Weights of a small transformer language model.
Architecture: RMSNorm before each block, capped logits.
Training: 238M tokens, 7248 steps.
Each number is 200 + 40 x the weight over the matrix's rms, rounded and kept within 0 to 999. Layers, rows and columns count from 0.

# up: layer 4 MLP up, 640x160, rms 0.226, rows 4-23, columns 0-79
# down: layer 4 MLP down (transposed), 640x160, rms 0.084, rows 4-23, columns 0-79
up4,179,265,222,220,150,219,177,162,210,222,243,224,200,288,214,216,161,197,218,169,156,153,193,205,113,191,173,208,188,233,249,125,262,235,218,212,160,276,200,274,258,245,221,145,226,210,231,146,141,231,174,245,175,254,216,245,221,177,173,238,197,220,197,139,119,247,195,193,196,185,191,219,177,173,160,255,244,203,168,238
down4,251,209,145,210,162,207,171,189,221,253,215,216,174,117,198,237,166,248,175,148,171,208,198,189,217,214,236,252,264,225,189,143,200,129,220,166,169,208,214,201,160,212,186,212,171,152,268,230,217,201,158,237,183,242,261,227,234,206,228,186,184,185,123,188,249,206,187,151,164,239,142,207,223,204,239,151,155,221,166,167
up5,219,158,179,179,271,140,245,209,198,183,162,120,202,245,230,105,249,204,176,153,216,185,279,173,226,155,151,170,115,234,228,237,204,233,188,197,158,166,175,262,146,160,205,208,263,271,176,210,171,191,244,170,208,164,155,216,217,145,189,285,205,151,172,224,214,205,224,169,271,246,205,193,158,188,237,187,159,166,171,201
down5,136,245,252,195,221,185,224,227,196,205,266,190,183,181,242,189,221,288,234,182,252,235,169,213,190,125,212,147,227,229,165,226,215,217,185,221,194,181,220,220,275,160,189,295,234,192,162,226,184,248,190,154,171,280,294,211,246,181,168,225,118,136,220,179,202,194,161,203,167,184,263,236,288,164,253,210,225,221,212,192
up6,157,242,172,232,193,194,215,175,230,199,204,287,183,245,183,212,216,159,247,227,262,230,158,216,211,186,225,183,205,259,304,119,275,163,210,222,238,212,194,250,243,233,204,216,194,217,156,179,170,244,111,216,210,169,239,261,206,247,172,194,214,177,197,140,154,185,153,205,244,218,145,191,183,237,193,310,163,144,257,284
down6,221,139,247,176,249,151,217,153,241,243,159,174,193,196,214,183,124,177,210,142,181,141,162,248,250,256,236,184,218,143,152,185,173,222,188,154,211,162,227,130,202,204,244,130,314,120,245,205,187,240,155,175,268,216,170,212,214,209,220,253,152,135,174,211,180,204,165,182,208,180,266,165,142,216,186,139,152,259,215,193
up7,214,206,228,181,148,176,191,295,206,155,193,213,175,208,247,165,179,245,272,255,220,211,213,179,258,247,269,168,143,226,167,237,195,169,250,133,187,207,175,168,120,283,147,210,167,200,244,192,182,245,177,175,157,172,209,189,165,147,158,220,232,169,216,203,327,224,184,131,223,143,183,179,268,192,245,149,176,200,190,195
down7,195,153,170,241,118,152,184,117,147,209,186,248,287,171,211,164,183,154,243,219,200,167,131,231,226,219,192,113,191,194,172,96,230,194,210,182,198,183,205,247,248,161,239,187,158,186,161,256,241,181,164,245,265,222,158,154,187,163,260,179,141,256,175,235,215,211,275,154,215,135,226,212,225,225,195,216,179,237,237,170
up8,252,202,262,230,249,192,207,208,173,190,197,277,143,175,207,141,199,187,149,196,239,247,207,229,242,245,299,213,160,236,255,203,249,212,167,261,228,146,215,141,152,170,190,221,192,199,317,218,221,203,182,203,166,178,236,258,194,108,186,301,199,132,222,140,225,188,217,125,275,275,210,162,278,237,132,241,229,117,142,226
down8,135,190,147,235,145,209,209,217,209,203,145,184,234,103,226,234,177,200,161,302,179,184,237,239,271,169,190,194,177,209,286,201,261,209,175,179,175,223,204,252,174,223,212,200,139,178,171,216,148,136,259,185,182,186,164,216,233,248,210,174,218,211,182,164,213,306,201,216,207,276,120,191,210,202,243,202,151,233,238,161
up9,113,139,237,234,153,298,221,195,232,261,187,170,215,205,177,181,254,228,156,265,257,110,238,222,315,251,251,155,196,216,144,228,165,182,136,163,220,147,239,229,203,258,177,202,245,211,189,226,118,225,223,193,243,139,242,171,145,213,201,279,211,235,260,184,204,267,201,222,185,156,244,222,213,236,198,184,269,167,227,270
down9,166,274,250,226,213,176,189,258,119,243,238,186,124,246,125,206,221,199,191,210,213,189,154,235,183,168,281,265,206,210,103,248,166,187,182,186,204,200,167,237,212,210,114,270,211,242,225,156,158,214,104,191,159,208,242,171,132,173,197,272,178,112,178,180,252,132,223,153,230,189,179,182,225,258,190,179,197,121,194,202
up10,271,171,171,171,196,247,278,220,178,173,226,230,206,223,227,234,231,222,145,230,148,164,220,191,251,138,192,181,126,161,175,177,176,252,207,201,80,100,252,222,240,216,175,223,127,185,190,201,229,221,227,180,235,200,207,234,237,219,217,227,194,215,219,168,173,313,184,226,276,121,188,148,192,239,189,237,159,162,145,200
down10,155,218,215,275,195,149,259,230,205,192,164,174,197,219,201,259,130,179,222,204,273,177,215,145,151,186,151,232,276,190,240,142,202,181,214,108,228,198,219,209,215,204,238,196,263,170,182,176,148,273,286,185,173,172,148,169,170,156,183,168,174,246,149,199,226,163,152,243,181,191,231,206,193,212,215,236,209,236,153,243
up11,159,264,221,155,197,161,215,154,195,291,234,197,226,132,177,236,171,167,229,240,199,150,210,253,215,211,293,120,214,286,132,157,264,246,232,244,261,203,225,170,257,181,210,219,203,215,218,222,157,179,324,237,185,245,157,148,194,167,180,218,269,202,171,212,232,248,167,169,170,218,230,181,201,192,193,194,237,163,270,223
down11,240,234,162,200,231,209,192,151,139,154,221,212,260,133,232,260,239,203,206,173,169,263,224,116,182,197,207,251,238,218,221,237,212,145,197,250,142,201,186,219,216,245,202,223,163,219,173,194,181,217,204,167,189,142,168,164,161,187,186,135,222,249,148,210,155,247,247,194,254,95,347,211,203,143,195,215,124,217,182,251
up12,207,170,164,213,236,217,190,139,217,222,157,213,264,172,232,187,206,177,178,219,208,199,181,170,168,222,205,176,267,227,251,199,186,213,213,171,244,188,187,190,175,256,167,186,200,243,167,171,255,212,173,208,204,152,169,282,116,253,273,279,207,160,139,148,205,219,166,213,208,195,229,262,188,272,259,174,168,79,207,268
down12,258,194,171,204,212,220,200,176,199,159,283,172,126,183,166,173,217,188,204,213,201,155,202,249,153,225,178,238,255,162,188,177,212,187,235,302,249,217,203,147,159,258,165,147,167,182,232,242,228,196,164,168,178,229,194,222,188,172,241,231,161,211,200,235,172,187,218,191,236,242,297,254,142,233,231,280,194,185,198,238
up13,185,194,214,233,206,276,203,212,259,162,216,175,136,176,208,176,183,181,185,215,183,170,230,211,244,287,194,206,239,118,144,210,218,171,182,173,122,180,208,209,202,246,183,273,219,237,201,253,209,285,174,203,185,254,183,161,215,159,264,243,230,167,133,219,228,236,215,190,251,232,190,217,185,229,214,147,232,159,191,227
down13,166,212,208,119,267,143,232,187,189,222,186,213,221,203,207,181,197,138,237,188,238,178,204,214,194,157,243,196,164,218,195,131,173,179,130,134,209,153,191,241,167,194,213,171,239,173,237,184,233,196,186,250,184,170,218,162,169,120,208,204,189,106,190,234,196,164,144,158,165,126,220,157,257,207,172,209,167,174,170,149
up14,196,172,207,226,208,174,133,221,197,124,225,238,188,171,234,187,176,144,216,209,204,203,158,160,205,168,119,142,161,231,251,239,248,166,168,200,137,178,150,188,204,235,179,218,193,208,239,198,282,182,172,145,133,152,131,232,198,171,169,195,235,164,203,253,247,191,236,207,214,149,200,151,200,252,226,198,217,230,132,154
down14,202,278,166,195,234,154,220,274,207,241,237,148,118,216,206,189,101,234,205,143,205,205,143,162,114,166,238,220,211,215,164,129,170,225,212,195,226,180,127,222,184,126,214,170,275,212,112,190,170,249,197,213,263,158,259,185,159,111,243,217,156,203,191,258,178,176,197,224,134,237,240,244,219,138,241,155,234,248,252,223
up15,103,206,190,211,186,234,210,222,273,210,204,240,203,222,103,186,203,239,208,230,211,176,166,172,222,248,205,195,144,272,260,142,262,150,153,232,284,171,186,199,169,206,171,272,231,147,258,216,219,174,206,190,177,266,223,261,153,151,227,150,210,228,211,173,213,151,181,176,200,260,204,210,218,203,170,214,170,210,191,330
down15,273,168,182,210,141,217,171,226,143,171,194,270,211,242,160,228,222,117,195,228,149,183,179,236,213,215,167,200,202,185,184,224,176,268,199,167,204,234,151,100,273,200,165,169,241,193,189,191,189,233,197,149,224,229,168,217,226,212,181,262,189,158,253,210,81,266,187,172,181,195,241,206,133,199,194,173,247,191,163,219
up16,193,222,189,204,130,242,150,154,129,258,146,221,214,169,197,147,166,192,254,200,214,163,197,115,158,276,262,240,193,280,191,218,239,176,266,221,233,228,145,252,235,248,189,234,184,169,155,224,119,136,206,191,199,216,206,249,217,160,204,231,319,180,225,225,211,222,166,259,207,157,190,200,176,204,202,246,142,208,229,248
down16,271,175,191,222,234,199,246,253,171,186,190,157,240,253,94,162,208,266,264,218,194,186,254,220,271,159,269,169,232,222,256,167,175,168,171,252,184,234,172,202,185,131,217,214,275,255,177,181,222,169,146,229,203,230,208,192,149,194,144,177,174,181,230,181,125,266,205,185,259,229,243,152,125,168,138,206,283,130,269,219
up17,181,229,173,212,203,195,223,234,149,198,161,155,176,183,179,199,170,163,270,181,134,144,224,225,242,299,251,162,167,209,196,216,182,264,231,107,221,205,174,194,61,207,124,208,248,219,201,247,249,190,159,172,196,200,211,191,182,152,166,239,261,258,180,233,210,232,101,268,252,155,181,219,248,208,235,182,192,156,221,109
down17,201,139,150,218,170,155,243,157,265,198,178,116,135,207,236,244,148,216,208,241,170,272,91,184,172,191,186,195,191,210,141,256,201,235,230,184,175,135,281,217,217,164,157,97,142,273,299,210,172,171,151,261,185,227,197,175,242,184,230,253,127,229,246,186,218,193,161,131,169,189,208,177,150,179,148,213,218,196,204,149
up18,149,166,196,194,151,185,209,196,184,122,236,274,267,176,255,248,205,203,176,178,242,215,104,180,254,242,171,173,244,227,221,165,190,189,209,185,236,195,192,181,227,233,212,256,236,150,214,267,158,191,203,233,186,154,182,254,225,176,177,214,163,286,208,177,251,231,167,180,182,222,219,267,238,196,176,193,278,205,139,202
down18,250,193,189,248,160,202,278,197,176,161,191,227,261,161,172,194,206,177,237,189,191,200,189,199,194,177,226,147,213,222,164,260,205,261,171,222,127,193,209,214,167,196,214,221,181,120,212,300,169,127,161,142,170,200,184,207,181,151,196,252,211,182,181,214,145,209,208,206,149,206,149,180,178,206,223,258,218,172,159,160
up19,194,248,209,231,170,181,196,166,122,206,177,172,195,157,142,133,252,191,159,147,221,212,190,243,182,180,207,185,220,246,226,220,177,134,164,169,167,275,170,224,244,148,175,201,243,218,170,154,164,161,175,236,279,243,181,206,238,197,217,214,260,245,209,219,236,204,177,220,231,156,211,178,156,174,145,189,244,243,151,200
down19,184,195,165,207,154,118,168,168,111,156,233,148,193,195,157,257,173,216,192,151,228,237,175,206,176,172,220,235,242,265,159,226,209,182,219,174,270,179,256,227,190,198,224,227,237,158,148,200,182,180,187,226,237,177,183,187,163,221,214,203,232,240,271,266,260,196,205,219,170,87,201,141,123,219,204,200,184,232,199,163
up20,236,200,225,241,214,209,204,202,189,160,223,237,231,188,226,168,204,231,245,179,224,245,240,184,128,232,187,205,241,141,170,258,201,210,222,275,145,198,216,236,168,178,209,219,177,198,281,200,189,183,173,161,207,212,185,247,149,145,195,218,177,222,163,139,176,176,154,223,129,215,173,228,291,230,175,210,258,188,245,173
down20,200,213,234,213,237,143,282,147,235,129,126,146,234,214,161,141,187,220,217,224,198,157,213,252,167,176,186,248,193,211,216,199,203,224,222,194,169,176,201,228,146,203,254,207,275,264,169,164,260,213,204,214,225,196,122,159,213,221,196,199,320,172,227,224,223,160,152,114,179,178,146,161,297,189,192,210,192,135,146,186
up21,159,180,166,209,174,252,162,169,180,231,241,199,159,189,195,188,129,187,166,251,232,226,236,206,192,168,219,235,192,199,194,191,206,197,139,206,201,200,203,150,142,230,217,228,175,194,184,222,200,195,190,173,268,185,252,243,212,131,182,155,258,152,215,166,234,207,270,117,265,175,172,208,143,242,217,229,229,165,223,187
down21,227,109,193,258,278,148,247,246,167,141,172,184,211,191,232,252,181,144,271,121,163,189,206,165,236,205,232,188,203,183,203,141,136,184,230,124,195,201,192,199,150,152,228,231,232,157,286,180,207,254,208,203,224,190,181,183,132,207,206,201,198,260,146,202,192,240,213,217,149,218,218,174,159,222,155,209,234,211,149,187
up22,162,238,205,197,178,239,136,221,166,238,232,252,172,151,189,195,243,215,156,145,291,223,144,187,238,243,105,151,247,201,239,189,255,212,261,174,267,182,230,151,185,230,255,200,244,155,174,268,215,160,161,194,236,284,159,204,199,201,246,188,215,229,194,163,284,181,193,195,234,195,209,195,231,186,203,129,180,186,132,189
down22,183,137,239,174,223,232,253,201,176,211,180,214,232,144,232,242,121,202,182,228,166,216,278,251,224,241,272,241,210,208,222,166,142,206,196,258,214,231,126,204,261,185,190,257,144,192,279,183,185,182,243,159,169,114,227,208,231,198,267,123,163,201,194,168,168,148,199,202,201,138,230,170,239,154,169,245,202,230,165,251
up23,218,244,200,156,185,290,227,256,154,199,238,171,200,193,193,221,239,189,224,163,192,264,255,223,206,227,177,135,230,167,180,185,205,174,288,155,211,157,149,253,154,187,241,211,256,218,192,294,199,264,206,166,189,204,237,220,242,182,202,169,276,187,164,235,225,222,219,269,251,241,269,234,214,184,236,191,143,257,248,170
down23,153,219,231,236,226,204,214,246,252,190,217,224,148,187,234,267,175,197,210,176,173,250,252,162,252,182,206,214,215,262,164,225,138,174,220,186,234,190,201,242,162,175,225,210,155,155,144,223,249,219,95,231,285,171,283,172,195,153,208,259,263,154,226,180,221,139,248,210,184,141,159,238,229,194,140,268,133,223,198,263